{
  "n_layer": 21,
  "d_model": 192,
  "n_head": 6,
  "n_kv_head": 6,
  "head_dim": 32,
  "d_mlp": 768,
  "vocab_size": 2038,
  "activation": "swiglu",
  "norm": "rmsnorm",
  "norm_place": "pre",
  "norm_eps": 1e-05,
  "positions": "rope",
  "rope_base": 18500.0,
  "rope_fraction": 1.0,
  "qk_norm": false,
  "attn_scale": 0.177,
  "bias": "none",
  "tie_embeddings": false,
  "parallel_block": false,
  "init": "uniform",
  "init_std_qkv": 0.0361,
  "init_std_o": 0.0361,
  "init_std_up": 0.0361,
  "init_std_down": 0.0181,
  "optimizer": "muon_variant",
  "lr": 0.00299,
  "lr_mult_qkv": 0.5,
  "beta1": 0.95,
  "lr_head": 0.0162,
  "grad_clip": 1.0,
  "warmup_steps": 200,
  "schedule": "wsd",
  "decay_fraction": 0.823,
  "decay_shape": "linear",
  "final_lr_fraction": 0.0,
  "batch_tokens": 131072,
  "seq_len": 512,
  "doc_mask": true,
  "z_loss": 1e-05,
  "train_tokens": 797600000,
  "steps": 6086,
  "dataset": "wikipedia_en"
}
Each number is 500 + 25 x the weight over its row's rms, rounded and kept within 0 to 999. Layers, rows and columns count from 0. Numbers have three digits each. The size before them is the row's rms in percent of the matrix's.

# down: layer 9 MLP down (transposed), 768x192, rms 0.151, rows 570-636, columns 128-191
# gate: layer 9 MLP gate, 768x192, rms 0.165, rows 571-637, columns 128-191
# up: layer 9 MLP up, 768x192, rms 0.161, rows 571-636, columns 128-191
down570 102:478474508447504486496520499516451502443469514532533523489519489524492482497518489540512526519523526525552508497528484462507527503508492527501529496518540487503480504515504503501449535486475519
gate571 104:549484534509560489504450479518545489591506490476477469517503512451503516501507520506510489463488477482490544516448492484457516498450504513493494496496495512520511490501471470558527499500468513
up571 102:477506538550480500542532477507517467444518521484461498520538510511527451511517453535494478439463506502530539491465495548510521511521499501485523452502506481535515495537468500515513519542497502
down571 101:560478515535526497527536487485515498494499495481470486496489479481519513553471476500521502509492472516516521503510486474487549468498503481515495512505483501547436525572494531519502503531490537
gate572 102:467497513508524510485501489554505516571504489518513514520476532493494474465504515491498495491484480524492478501464501521469475472524510492503467512501475459493514486482520503494532516508485471
up572 104:503494481449492536480529461471470515501474505487540534491508510503510525498502439544482522506506514468526519465487525493490537481478541514522472501537449494442469511467536509464523463512476508
down572 105:482543521533493490543477480516536504504471456519557481503448498511486527498539506535497470555474488450484493488558486546485497499464501494512489545494490534511494489520519498485527501481476500
gate573 089:513517501461480493514513470513492543518488509508504512523496501468511483473486480519500501471455497510500532470513482489489532493501468503488552477488539512429495516431497518501506525493510498
up573 096:487488501498490512455496489480478475505506544548477497500505503500494482494464515498485513525469481550558502503447467495498500452527533480535515512480486494521493461502423496508462529476520473
down573 098:534493455498508503533480488468534473505459512545545488520513479492525531513513484511510503500462501496492465509487525525505503473542497432514494480481506472466417543491485494491504497546500488
gate574 105:479484506495516482513500485512496515529501513525486499469513489532513492490579511503502511506475459509508496502521456497437482498525528510508522535487503483553532523507489474500485502500478554
up574 104:517481455472518500473524484510503510476522430513473497460519500488504490501504505509445522464529493458486550508533521493534529514510498520525482517540504499513486486493476479468499512551483484
down574 105:465513503488533504495485526560499466527473465483503508507499486527510513468500486528499517530499508531484517508507530488512529532494486520469476556526463501483504506544496486520507539538523507
gate575 086:511527541508503530466483495477485477478488474528454509538516503458517494505471541514475482524494504518479503485530534486496502514516488507529455499487507521430503496531534448515497524551500462
up575 090:536483479523567456480509490466489534494470512515489513463499499493505502512522492470515487523487476504491502502531523471520460506447524494490496524533479505467539521511500503523496434461515521
down575 091:516495476505482513516504510507532468524505530530526529485465515524521491513536484491534516495511487488509521502522495508527517485484534490500540467496519500511513481467509506489491470460530504
gate576 101:535509522508509471555491511481513464514536474474453523501502505507485505531503530506481504478507530513491501571422504487534485561502492473460496527477472535515518502497498530518528510461496458
up576 105:516488506510516480525500498483524508508486481533486532525483515476526476515541498475561525479492462528495523543516477464511449512537495481531505513483455493529537531522485509489505496451459476
down576 102:526513515470478488530493546515536465507539508541538504522491478493469497527494490502515481495513485489512494515496504473498475495531501495473480533552507472476505558518503470505453507503479483
gate577 110:538511459517532468527501525502525471491515516511513479471469490480525471495503504481478509493474496497468500541497517510489506508473511470481491509496488478555417522518458448543514523528502464
up577 103:515498502505466529490505449517518539453481539490484522485537519532507489467462505482484447503516498551530481488486527491469504493496517517520495461453546527517468508542505480529562489502513459
down577 101:488501442530484520491473485502475496508489483514478506480504474492483473476492521501508509520503535496512486483485505534509480488516523507507525510498491487506554512536517499540444504483516516
gate578 082:530523481540461571522507567456500517494531509471488495469481508500507492486495482508535501511451524524541544503478486457517499482518543487497523472472507515478474504501461490554506535487481507
up578 093:446481466486478445518519481505516486467461520489508531525510500512526484510507554461539511487513494488501491495506526490481477520472498524522491525507485501543516500495521502448477443508506542
down578 091:508488503562518544501491528504513503531541523483497506518536480538540474507501508532505510515490505506490536477497489495517477505523516533501539442503482515493471532488473532531489518481489474
gate579 075:486505489499555467514492501521505539492539500501566470510488527509515520469475528515489519533498511507506524477478509504474447470509516475517509510510517468463489538524480527523506483490524468
up579 097:496538495457534537450530520475508457520514510520550513499482486515536478517501518496439501470527483471493510514497493475503501511508475493488514470504536492511516471518474533490498494492471475
down579 101:494503514463498525458494500483478501498484498487453480478513515518480441524463491472458504467458484484503520513490476439467488498495468486455498537487546516512535476470489518490471529491477497
gate580 104:521494560529517530540499480499537501530527511495532496499492497471463505517493468507501517452455519462469522512513489494536509524480473521506519488506518489485533520514470462504517477467493463
up580 101:490513527467560495493524509529457485478467523446482489509496504479560513539486489482490502468502487518512425506537479509500516499482510488498472529486453509487465468489497488525517486504504544
down580 099:504490499489509526480536535488498435470538495517536459486515467534514448527481520476494488482493504506537540466490526475491503478552490516499497493452477514451476497456469498493513510509475524
gate581 098:482475524503450477523510482515487526496541474485480499488487536539502525491478504434530507480475464462534485510509471516483547494491462524463541500466516530490530512490504495478507522502539477
up581 102:501501517507488466500513523517494490533475542514459495471482563492445480519482518490502515465515478470495513483494529535493510530521444515475489503498500508528523514484499483474518446532511487
down581 103:521486524550471482495515510516473479442496543494501474532496461485478488470503514475494496515524515510531507493512522489473520454500487485507500479504488486516512498484480525495493508511485542
gate582 099:484520497520478521508488481496524527511522489497513495527483484509457486505483468495506509480532479504458518559491505474463516501470489507486490513477537504512528515494481524497510494515521527
up582 099:536523449508467501510472532514503509463459492459507507526564504520504500512464491495527505480516517489499495482557523521481511506538520431502516527479478478497529478499489430515472504544471509
down582 098:560538516474473441469534498491478476516537502515519514504489490546491502541558510477516501466492509517510481530465447556491556485491546487497498502476543502479475499445521451514509502481505515
gate583 104:488483511467526503497535470487483470495482480499523535483482477482511503458539479545517490524466509493495498527506528526534493509509488469508464475494484466509515482548452486498497484485505458
up583 096:524550505484531499477526452491498495490533462495472477496466495476474533550509535517536506509492502506496493532454518484520485503515480536453546509450527508516491469476486469513483491535482528
down583 099:491443467468487507525526534517506511546514523510533476523472523508481471476520501557556484418475480485487489494489445491489546501471501529539487515508502528513505505506541504496515475489492479
gate584 099:472527538491501530485480528476510424486550510520531484470484528482465461490539467532503491513511539476497489477479478506508492519513485477489531522500488490470495476511513496481513512542512511
up584 103:483465485483478462480503531485502522487507500543519490508552503445465529512498475436505485439525476476528485467513503477530502555486524498464550495503488509527497472498511521507506504473572484
down584 104:491510506537471469523452485493524505538497475480482519480496525437477462494523514498525472482543515454514464449505485546523521540492510469485504496492476517500471502506495492452486516494518497
gate585 102:480492455530485463470519469511488488492468509562492471531481505468500502501545495489478468520487493527537490496463495517494469515510496503482486491473492478504507514523528525541501480469534502
up585 099:517490526468483479471484474504487524460512497533466464523534498513520549498505461495506514480496462494527485482514507448440478521491501486502484478457484485512502465493476453513488497504519510
down585 103:506490466480508491480512466513456472528521497539488542503471526490484471452512495506513514495543469490489502522543502512481512539496488502445482478505461462494500474564521543451487473458505544
gate586 101:499476493478487493513496528464494516502493508529489489563513479435484519495513526471497496492528456533504467477481504519493488541521525511496492482486512494493516449464439521467469462483527489
up586 102:555461505490540508574489494493518451469502464533518536501500537488488490518509509510475499521469519495478488479495479524507513466538478538501455518442526451481489505531521488538493490501477522
down586 100:499469468498500524521489489519485500460492455450540507443480503513534453487480479509525478468509499538525483475543521533467481475506483496520549508463512459477480525522536523532495485481485474
gate587 112:473471483504470486506492492495530491488560478499493546511485481516510531482505542512539499496501488491476502528462516510520509500475462560483500497513515522501513513463443499505506485495499499
up587 109:557510522515498514474500507509510501494523482494505476481496500527498471525521480525485504499466505542512496530504515466508517488493570508451505483490497509473489498462505515543501477473487500
down587 105:479495498547512524471523508508455506504537474534462521433513522502483499536473467499509533483548491478512482523477494467487456481528496498447494500493510465460487497516511512552487529466522497
gate588 100:553501514509494540523512483483506495500499516518543498488484534503486512493516564546503494515505510562476485504489507524470488524517503541517460482505491475494485483539501523525511484522500508
up588 104:501492472546461543506462522502492493447495502497490484485505527453518511470474455482494529492517475512529510503496496505464543501496504510521522497477544481541521543475463500509498514484499499
down588 107:514459534531476516490488557529485498506475444515491482539482541517493486544484453508506521444517459488517475530496483466476534527493485485474476503534508494504532545541471524512480506482500488
gate589 103:506508503513526449527535514456543472489481513533499468517516525458512507470471538502516496508495489473541508466515535487532520508494506546483524528529469514545485495529526460507464509496491495
up589 101:552449517517487483515492459533500505499514508507488485484526488531467507502473492500452513494457481518525489534538515526524488509522506481484469492523497507492480483541558451478497496488455560
down589 101:462438543473523481483510456519515504514525476515478489475496533475528483469538510538520519505467513476504496502484449510473535510489524506474499517507492534495475487531471500493556477506488455
gate590 101:482513441468525471514513515539500516486513493492502497499496479486505540474543497528491527512487540503489506557513515494527468510509496462541497501470509490530466546488499525483511519494546487
up590 103:507518532546454507517488492457514483485526521517494496471468490494503514526510514530506518529485456519502526489496502515494502509534500458506498476522496557486504485477491505535495499516482499
down590 099:500480498523554502497491503484502482539523494456466484515480560460484505492462454507477512513479498507498464492524485474486568525510523545481491490516512467529489485511526500504460530487473437
gate591 103:542521538515512509561498521534497467484532531509523552482492526509530503528502506524545511516513498495502492494496505500493472494458437519487489489492489523457522477524510495490515493486445525
up591 095:430488516490524494467552511486492499508522509514511468505470509509530461500485497503477512471474502508482498512506483501482494490484451478476516542474505473527490485467521495501438488517538469
down591 098:489498510532517566474509486494490512462463484529462499472506455524510509498496459517517519480563490492542519469536490517527520536511496522525486471533512551556507511511490556460528476513484516
gate592 097:525518490480507481537499549494463458483497528487473470454519489482463490502482478513528492479459545492502516486492483478546482519515460471508499457509470503453478507496461504486488511458498512
up592 102:505556476487500486508495473523471514512489491456517513494469548556499541461473491513511510561477500520557478523479536517518508505503490489517467507516504500495517471518523534480484531514511498
down592 103:477508528472509492525476466486485474541487509464529512522488485510502502500477496524464505551488551518515481540484499495535513501512467492511460508504503529483514529493522552480532546496549500
gate593 095:507506500511516435488495480510497531494486506496474508494471480484465513508467476492547490504517471546506506482515489515457493490510453548532492515449492445494493492443521512505482487557537500
up593 092:477545499522488504498484496504466458498504469534517487510545481500520459493474525494465481522504478502512516482474470487514526485528525446480465512528475508476499505532498548495520529450479485
down593 093:472481470525540470518503497525466452502501534477508510568507514515491472472458500453537495436511480504538500471459482522507472472540500486485545518537474530467494499520496502533504504471505478
gate594 107:483513469516508518545462535469507506503500540461429471491508460505551525511507500544488489517498535487455525533486517509471478453500504497517485524527486490492453476502531541472506522519484489
up594 103:467510473454489505505491476506469486523563466482537510464501504475467520499479481505466509517517510478483520483495527518502507540496505491534462494497476517445471545512485475493499523492479520
down594 100:479460502460486466493536501477522486534512484500529507486480510460499483489490510453447485554515478513527489495467433509486517504475473490476549532514519512493508501510502509546500486491544549
gate595 084:538461519524507499499470526526544501539497508498495535519464497543480496523530480533500540518468503468469476504523492461487460548507458474511490537495487545501523507541447492484482489515509544
up595 091:528488506468479469554514521533513487490494520464484473528526506529482515523457502538499510482531489508457483521512468458492505515490476466494480502471499467523510465495506481473520494549495509
down595 090:519506490486472490504486511509449511500476533542498500508523483463492530486492541479462541561476498499516520490457496513494515489475523477493482482504474503525495515529534470538476530517477484
gate596 096:485506531502507565493503491507535477511561510509538477503502471537518533485484446468424539525471531555491502516494510528478488517521461443516457476542527491489500475470513485448554479521504535
up596 095:488555468496485488500501474488525523440489487485485543497492500517516500525497485487536473490504532497455495515504500474508488537534527495520500560493511496504496530479491537519519495507547476
down596 090:469498491494489493484511528545460509502513507512490514509503499501517506553531529479560504547498476492499485540512496488511507489496493527483511459483511470533507529506530493456468492506430546
gate597 097:500469501544507462514517470510491517537527495490499502505532497478496505460494488510526508481534513489488468496454506460452528532494506518509499505522521512524478494537506467515516448529470472
up597 099:499492471496511519538509496476475521512496511512493485488490532516559484514523459549499440545493497528476520499495520576530482502537509469518468490513503510473512538513514492521551527523520498
down597 100:519494476461510485528504471487530505515543499501540505547484518478523514458524489496521478507510468515486548481505547491489493510486515538503499471488500509494510502530500513548488523514498458
gate598 106:487479474474520505483474507490471479524492507480470456520513489482503463462462499461448541518489491496562517495522460509484461464530514548505536500450491497458454495506508498463485504538524531
up598 096:527533515509482484506506517545469468527468487510501473529483507494499489531458496467493522504510512517523477543541496501465506470473460493514510498498508524515537526468500491501467562525506479
down598 097:503513494514533508535465494510478501468529477567556452530471507478496511495495468494505553490488491542501498530508519494493535496524480516471548472478495446525528484530511445474508492478531480
gate599 103:520508518530492468529478521493524535495471486478492469494548496484549552551507517517511477555501508450481522497492515500498475494514459461519549460533508507492492431492519487509467522537460494
up599 103:490489505505524505493491470467469518495497488509458499495529466487514507502482455505483427491472514537498522502538507562523509482510529492514502487536514507503505496501496517450571537526453491
down599 102:523508475503486494559522457515479519507482466503485504474488543502493525527515498504559494451528495481482467543469544491471461546534523529482490457528496480483501513516521505506516500502475495
gate600 105:506479487532450505537474528509467445492526501479544473505482531501495512476501483559470481504516508448499492493546464516498506531509512458494468529478491512497531535520500500513505478522487492
up600 095:515524529524499508505487470523514518485513508506524510516517523443501461500485542509529516508464442488455541467552515477495495516526532547498496454536536449526476479483495536504511570534500476
down600 096:492481497483469494525545484518488497495458496493531471488486525502529466498500500492511503479469507510511536504454523531451514488532500494470476461487511496450499500495527465476523539539481488
gate601 100:514486512518471447461494478509511471518502527547519480488474513492463460542510518497485473536496482533524503445531482476472468456503496523465489471449482472488562447487536494466523514524491533
up601 099:498557488504532468502480481496541487509570469508521526527516520519518451509497488490493522530497511496486518491520504533517526488510457516513492520530471520490507490489518512519485505507469455
down601 098:497508515484517528498518515512520534510498490479519478516522521503459488494489477511506464448538466530489499454492502481564477477557482515490455479510479519529499462514478507519505512508445548
gate602 100:503486496510464485476486475473467553508504494525479514483492512532529487502441487464493503528510482473546481486499546517494517479527503508496499511453479449521518517534521506543504503505496485
up602 094:489480466488539464542538488505484460525501464493504491504516507513495576494450475548479534541460470501511512533465513498501485533535475441517516501472527513497461475496545485481488527544484482
down602 097:523524520484484464473506491472452508511504469528524467514499539491505478470511485475514469506504498483486497440498503496498481475494434492502478466481489510463521500493527511431533528519510548
gate603 103:518506486515471497518508467538517499464462515512467490491518498520493514512567527517474497542480487505510494523479457509505511467495491477468517494510482443494524470497485424492500514483468529
up603 099:513527558473493465461540482523512471507448507511506509475499566479514468482489513503534469464534532482507466471523499472542532506519502534474435465500511484536505487507473515487480490496500509
down603 098:489475475505501458525530490509517499496549489549483545479510518515533476501527477497499538555456501499509485490481446502519508498472506474479526526536547480477505492480506492492525540475491491
gate604 103:563518494491519491536543492512510471461526525521496504501515479481512491491526459532516489507497520459510468468487502478481515527495510524523491472479506460510490516507461498494468501495531493
up604 100:500547517468443498503540507511527480537533480453502517509534494495510573471479493514501513539512529545486491501478492481488505490465497492496497538499482494535512516525485551460492501470480476
down604 102:503504499492516502478501480498506523516497513523495540462506484454462490523497516477485467488499506524499532488447498474519522514503513454498495484509503491551552459510519476478507461530495543
gate605 108:520459544493473495496495536503483522511486539454486530465488494557525501546492502503526464438486495496491462514489505518461528533474504517475492527503470466523445482550529480527463506493516499
up605 109:537497550498536491520491482474478539534481452497492508510455502488501501501466475512520435554508494506537519458460492523510541490539520508554498514515527472455498530539486484492494553531474543
down605 107:490498551493512504509470481526540522487491476463473522478546513480524474456503510472515462548516483528506474495544501482505501506543510493548529486505523497485462490537502475486507499534492465
gate606 101:468517504486521500475460482486478506543495453521479488526468552501495507514511525510484552511517506485486535494446478499532483493475456473537541539558483499506524513481537511539492546483491503
up606 106:521505521472501451500476544448480516505497498544493510487515528501548507470492471483530486502497526489542552513530474467532463522487495532560491475501465498512498517500508497509425488530515487
down606 103:505451503536532540486528528452503514483509536489462484564488532504461541484499480519493510473518510497486517483511528530524475488487473481545473492485501467572539529555503501494487507484530473
gate607 100:505474505470487499498517482472483519506512531535501496479528500492536484495555466495470492493502530449489482510494497523484526465492488549460523500475497471502494470490466488503485530529504505
up607 099:486478523505464468511466495472475505536461461508514507492522499511523556481503462479467491487469489493455501533472503475465537497499499514501465499516556469499521494526463506487508461500540463
down607 097:551498477487479460554497475492483494507511443505494523495538514529494490500511515520505523467531538491470513513467514459490517478510500465560463493509487501493527519506466513492529489473476498
gate608 102:513550536520495508501497469459482501524459483515481457494486499493495485510493425505483500480480522523511454408497479538455515483486524548492458544491507481506478516489524473504512498505495528
up608 101:529477469477509498497530499500466509538488472467521492479535508465531474497499504533466492506500472494493499501510497467475482547521529522516510518509508503492468490515493491471453502515407488
down608 103:499474438486498525512505504473517513464494497549527472457508498436510452471512486505501456480529442509527536508527506500490518487523514507544511547458525501518463482463509510546504482510473483
gate609 113:498471472507460559528493525496492533537511510449490500520545479558474438512474515505485526489513493508512530504485512475506462540462541482488521494520513460521511492496529528501486554541459506
up609 101:503488491506493461490507520486514506516480503548483472529497458515507447509505521509520509540504550492476470483504546456500483471514475503503505476466507510523479500534513498525496492519510495
down609 100:470493514467486515490499463503501427484483512527489492495493482533505517475486443531542466509518498485515464501468502533480516483502474495482482489504492477476509513476488437526504508506502498
gate610 108:534463516505518524489481479481489511524472476517512499517507460485495485464552456517514484547452440516499501516515507479477495511469519502520476503502470553510479515509520470521499523528549485
up610 102:521499535474480464505491473510492492518460484522534439515468459500478481532522546464466478474497500503479516527531536497515474531499488493501453475496485561461473518549498483452501523517474527
down610 105:535504485476505485492411545486539472536512465499476497506476507491485503493563462513528519514485535460460482474486461508518491537480469475544514522482498493477505489536484500486511494510487497
gate611 108:517470460473497473452473503510484521468490498526501506483523501461465497487492492537519457459491509485501497496540511467532497488518497498506461499493473485499544479527487479535455473529506531
up611 104:490512471496483536528489491515504477500506495514502496525482535477496487539485517478498512523546560510480546523514498481525522536541511499532485502505472491498466477483523484473492515480458441
down611 105:532513522479484478449543506536469494481496502496493526531488522515500491503500497502477478493531499476510511496498506499509489527528507523490495515555488471489503525448506466507545537456459532
gate612 103:495468491472493481529475523524526494538572510487515528494548508479463507521465529487482525489475461481500516487442503494504495502508459476568466498510496507479489491538505524461513516466477487
up612 101:485502497500497498518496468463474487506471511476489513528462511488524436497517521455489470506513458487523470491513446499522487470541482490484506490499481463475510492495523480464482510460479496
down612 099:495492495500513508512492466502523484467455452454492461513468506486503521495507506502480516451558554487492509473519490527494491469501494499512462517478483487497513521491507487516497510501534462
gate613 097:495506485474514499516445502532467551428489499515504460497520531486500530486496492530486563515545524524484538510470483577483502481497513497512503483506451510471507468472558516478486520475448500
up613 095:518528520544491510520498497484533477511511519499508465484478512555496464497504563492510460480496539508506464498532520459479492487529499477489490526453559476517461502515519489490497518491429510
down613 099:524496487510507536528511519466448465527509481488524499494495473526514497515531531517503478493505522438515512491477495418492503479442517482455492552419540471505483497492473504531526518528470524
gate614 099:493480514477484486494534512512487495499520488508547502536507503540494530534528522469474465450558473505475515479485491497506510461494478517489481511489526507495467515473518533503478501469454528
up614 091:493474475486506524498474506473489492505483517494513497488476497507477514492489530501485508502501482480490550489492497502469505492497497501496487507531473480468545505541479516514540488480481518
down614 095:505500479506481496484480500535507505494534508490519481486464524485471506517511484541466528469487476461503506514511503480558484508476488518509464512519516525504530517498488529530480503461489480
gate615 083:511559495493492508520487488498500499481515505519477500483485450516523516483481524454490430526548511482527484486493508507507516491478501562532536460508485523458517528517514541501533551497504509
up615 093:499502466455520486455486499499444534500502499481474491487525525513490503503498534472527496500478483492444524483533493509506490487507480455496490515482480556493478475501458497533485451486521529
down615 083:533557452511519524519492529509502510512524472461483530512536504491492524490469487490519442490502500514489496487489490514528511524537488508524493505494477519506481521543504493494489525488503500
gate616 072:529470478486494490480495496515485539492483491521478461508488521545512467516487525519517506486505471496492523465531513482446508483483533465483459531506494521494518494470475489532513478483508493
up616 087:527466515503526487490509501441473508498475486521533515484490500552500508498557497472477497500512465516511476500505495523460499531470538530481503503511542493513517434523487514505509519507508525
down616 076:501520542481469528507505522503520479503527510477477482477478485485497539485488505479536493479520539478474520513479463506541522491521449509522513468475489521503509532538493467511482506491507485
gate617 104:522458462505466497528531493562463528521449460491523478489515539478491482493526522493509506505508546541489551489500509549543509500477489490511476472512501490518502495484475475463499513513515543
up617 098:449450453520486491524517477492453533542511427503455521519501491527514507486505524480515499508509514521483507495480470512546486528485483473491536468493535550496480508485515509534529519495510516
down617 096:522501493498481480553451523475540514470516555497534508459475491490529508499522501450488495548542516466546505496504511505485475479496469458500492504493452514490523507506534497509517495529494540
gate618 115:508499529493505466541501528509465443519538508494504524501498542522478494512534509451498503504483455519472538539483495497479486520486476486489572456520482476507462526463527501514489534521453496
up618 102:469525461445513489496520538478520491509456487483523504495498491457507505479557505509468478478546483480497512508482517504509468499546489483529496473495487506498516503513473501501506498515507531
down618 101:511472464510586492507516482517556499546537501531486499551528516491486497485464478482505467498491445558471508482513523508485504504527515499546528502506476494467492486495492517488487483487502507
gate619 091:532519501534481490519498510453473512502490532515469496511486512534531514487542509498510530532479476479433482492490493481491531439529556495518500528515476446472494507490481535477518528477448512
up619 091:467503459467511498487464500496524467492502513490511470495512463504524497496540464528509471457519481483495534501519481521461494521446489518526513533463511503526534484510456458518505498468492494
down619 094:508504484503467510524524527450515500479530505482491481512522485532474531470525516493502518520498495494468523513503496521496507512525509486459471487521541503495454474465526493499507512490482507
gate620 104:504483503569512504524504526540488504494511496488540480450502549503470494543502537516483454501482526542531498524497457542469507498491500473509541523516483509544545481518502501521489516484471532
up620 105:521476510472504522504540536520504498473524523485500499470537478522512509467497493488447526475488482510539542474481552485529532514521517536510492489503500497483506543498458517508497524532529502
down620 104:514472490485525506529456546483481463508491518495500543502507492470516518469491446498513495518522491482444461459490519496547512516502514530522497462532456489498543538462498478528463494484507456
gate621 107:475503520496506481503493479491487459553487495502515517441529466515520504469492506508547498470492436536481512511455498516482483502493524503523536520505535512544509457511452545504525535517482511
up621 102:496495498502492494542502493537504508494460486534494553509446492461492498505522509513541519522508544476470474480445518488494518506529469458478488532473501494481495467520495487533512510461474470
down621 103:511505503550512534522535537511531515496522494515514535519504537441503497510517495471491506506470501502456520505496553527461540530540508467482508496455515508503537494500475480479514499473512501
gate622 102:502483475504470533513508518493516508514512439509511511553505521525496541494491524520538491491518475452459493499494491539470508500507456502508508469511520481511525475549482528504504554464469511
up622 108:498451508508474503491496551500523470498522467499461488478501482563473513480465518477482441466498507462481499494502491508473506480512492486488536471485523533510483500487469494502524510474495557
down622 109:479482499469459517483508576489517492499512455481436479472533499438506499545517496460475534494482517527492507499490432447535499501476509516457501563478498472521491540465464519537456485511508527
gate623 097:488454497537487540520491507445497515515492506520488537509485463483492463547506490467473506466529549525510515509519474521469492540502566499493535504503478529550491467476468495476523487499504480
up623 095:533556487511548529490503462512492466506529514485524518466486501493538521516496527505508495511513483508490491553509517495548520546525477502518494473460505484463500500510503502456510494505497491
down623 097:515552508522518491510517509421494500514515555508509493499481512470508506521486514496485543509526466467496515510531491502515458470475510526538500500471486516498466490512510486510530534493549520
gate624 088:497507474512493475472490536491477506475516478481519525457485500541496565494497493483456499510541499522466523467482453478464446526566480506491499502491502497470465527549504473523547491486495507
up624 087:433470521527492470489460512505476482499512499492502497513504517517492544493503509517507479537550508495512512462486501499534502474482521471491531587523517483512495565512501536476503472501503481
down624 088:521496536542501505542475479514518531493494506522472491533504536498497471494501524502508548443479486509575510507514565511515545489473550544509515477524495477548539496441441530494511478539517530
gate625 099:483495481476498546469519509500485516525494461470515532523506472482545506523498546498527517475489529465456521513487469474533514500497474467481454469487495497498503503474486446506515486534522476
up625 093:525491510524491495467486534469508545493505517559543538495495479533507486486513446498481525453483517453478494488510464459533504493489538489475497432494482454469529484452523470508488525506491488
down625 097:521505509488526514492541515509459488499501500461473476497521503479462524520512517515468478466523474481542505494487504516511461526506458500442483538488505534519494457511487533507453472509518493
gate626 098:507514549500547537493482515501556498497505473488474520511456528516498529475540471465492444476474481463501491511491508462468507514490519515525526513486461465498462517461476482534493503459534466
up626 101:524464479530504493536480521468424492484523544511504482506501520483525489486525459502498505533508510497511448532509490531458511480483523538504493460464511495471494516492528454493524531538516477
down626 100:449485521505497488517465474544503524491443508508448475556518532480522524494477476497509465511514520493492469471487565409481486477494484533492484517494501539560522527499500533518492517493512526
gate627 097:483545496471504506498512555468514521521473450441500530511485508474487527450527481492529509464515504514533493480501502435534505468543493472470503504509521500508483521515495509500432505508487506
up627 109:505526522504493507544506497500525540516501476497499513520535484500489477519490460494464449476526491443510536551512476467507453469516480493526554508491487536499513545495516502465452528522501493
down627 106:524529518476507501502499543465549481518515441465456480530534490522469495491515497509536532450532455493470488546534535515559531480547510512497520525562479467505491511488494512473507465553484525
gate628 105:488533488528464533480488494502477523458503498496484498528507546450511501484478521496455511527531521479506506524509514486504513464521482518496490458490527515508496497495490502491543521543535479
up628 102:511501501440474462473535462505521496516490481506544441487485509506537508521494520507498514526486472549473480475509525501464506486474468520476496507479512505480488489523458514539479478489489525
down628 102:473509497500499505520504486497499529472515473527495492511498506520514515489489513499469521466505500484441445525418528512539472462520509511551471498465510495500497500493485500497511525473538496
gate629 100:522482522480524521502519499528496515526481507488526509535439534494510477443473512433488502511486522510472506500500532465460512529499506513510491488445527483517468510511468482480489520521507500
up629 103:524503516495542498487484501492515480491505526491501519477504501503491472527523503534501484494516504454513503498493464528525504471500515514460464489560428503463508534553484507511505518484518509
down629 094:519582485506461478518487503457523490485503471533514500519485490503528504470510488519477515456461460502512497472485507518463544553540507507512498514519456535474511432481507473493575511517499509
gate630 108:471473522538506515505475539500474528474515487510497485505510558495468472510490514535525561506503501446507497505548492470501500493482517457508489511537475474516495501481472498520536486509484475
up630 108:505532485508450504505462503497498455489544472511538513512532549515467485530473485534526516497471450511478497516492513492467532533492479534544470525518495474536510505474570473466487490503470510
down630 104:507538500506501534487513510464521511483523501493479456502505481495521447525516453457481475529511478550493530435502535483449481513535464469553466462516512489541528472526520505485465480482486537
gate631 109:525525502478550482515518539501477471476511480487507509458493521488490481515487490458479465517501498455487509447492524551539511497488511494542473563465534515492496526485489498562467468479527555
up631 103:476490495496466507506475504494496465532530455453524507506483486507464522516485454474534514482478507523483474531519452477501480477512524529524518486481564495498482495497477507478442544452467527
down631 104:536507437522520497498516528535500495534501459491504525505497508514446519457474477484512480513519510495518502509548540527479530482490481489505508470508525487536453496550482544484504477520457518
gate632 100:487513498489487475450521499519469519498511536507497465461516477512491490512483508511481492480493543496510482494473490510529505474499517500445493511465468477469437465525472494494461500526497443
up632 102:491484471521534480472512516524486525516500543544490475491535473521495518504516478516440507500501539504525519448510487491538515443452498480493477507508469503525495521551500460520457493468506510
down632 098:484510529517503477522518491486524496467473520518540523536469471507509505472472524494481495491482531525524497467477514486488465500507543499485479464447484507505461495448512499535560531526505458
gate633 097:519521512535456464485480483494544491475474525498514504521516477514469497499529478555506473462497489495481474478546533533509474493484519509487503510517500521457528496501502497471509479535512516
up633 105:471460500503476494499510524508511494483495476488468490510523506502476519515490486530482468520507511501559524458522519466505534469535515494527506517500483480454468509460523487515526510487506519
down633 104:467492479500520461498499574489469498484472493461508490449529518464513506493477519459460489520537483518518476492521483468491513461503510507552496495515464447495522495447541469511491470479489526
gate634 102:465543472528479502478512483445529468487473520453508507521528494511551487511518495482454517472517468503498485484500480460481502493465508512536478493507496533550493513496443476539509487503457490
up634 094:490476527483485451553474553510462495530531505494477502486495500507517511501489466542490473510500504484469465514466527512510517508446495525514497489495543519524522476515476493486526489484510521
down634 096:527484470450500539493536536513461514538503490534505490494483459501467457513475500472534499541489479501509510468524511534526500519509471505539504528470489474479534487517503549468506561525483503
gate635 101:503486509493471470500504492496512469494497500494462447554494547469471475471515496498496481533506516496476471539521481513508526520467490499555517481553533476562482493516459498484550491511534498
up635 101:491515495478452474488503514541485430506485495525493474535501507484454477520493516485499525526509512483507488484475503490510466509521510498516490502515479460516483457495506495472538530486524501
down635 104:472453481507497502513490517481521551486566521497531444523532466519472551507479495493501504509514512534511506520464503496472511459493539519466464480529526503493470483476486468444463503547468482
gate636 100:471506526523506508527496494471494489480538497538540494509507462537492493470514446496520492491540494474504523515501531486476468514471527502534462502515564490506504486529512503508514503510448510
up636 100:496475485465507529499470484522498482536490507518486493494484499521460502464509523506452475517515461520512514480496526499525470515488520497513489547458470548475532463535488485514536479512496489
down636 101:491467466488498536470485478512522519503518529514513459521503518538493471515553494479487485503480489536503503476458525522506519496507515496506457507500515532454518486550557437498528549515521494
gate637 108:502567515480512521504493500498437460505514495456507492536523480498514513456515518458480528499491468520509473481538500516486477524484505472527519521504519469481501484477524526513536491488463493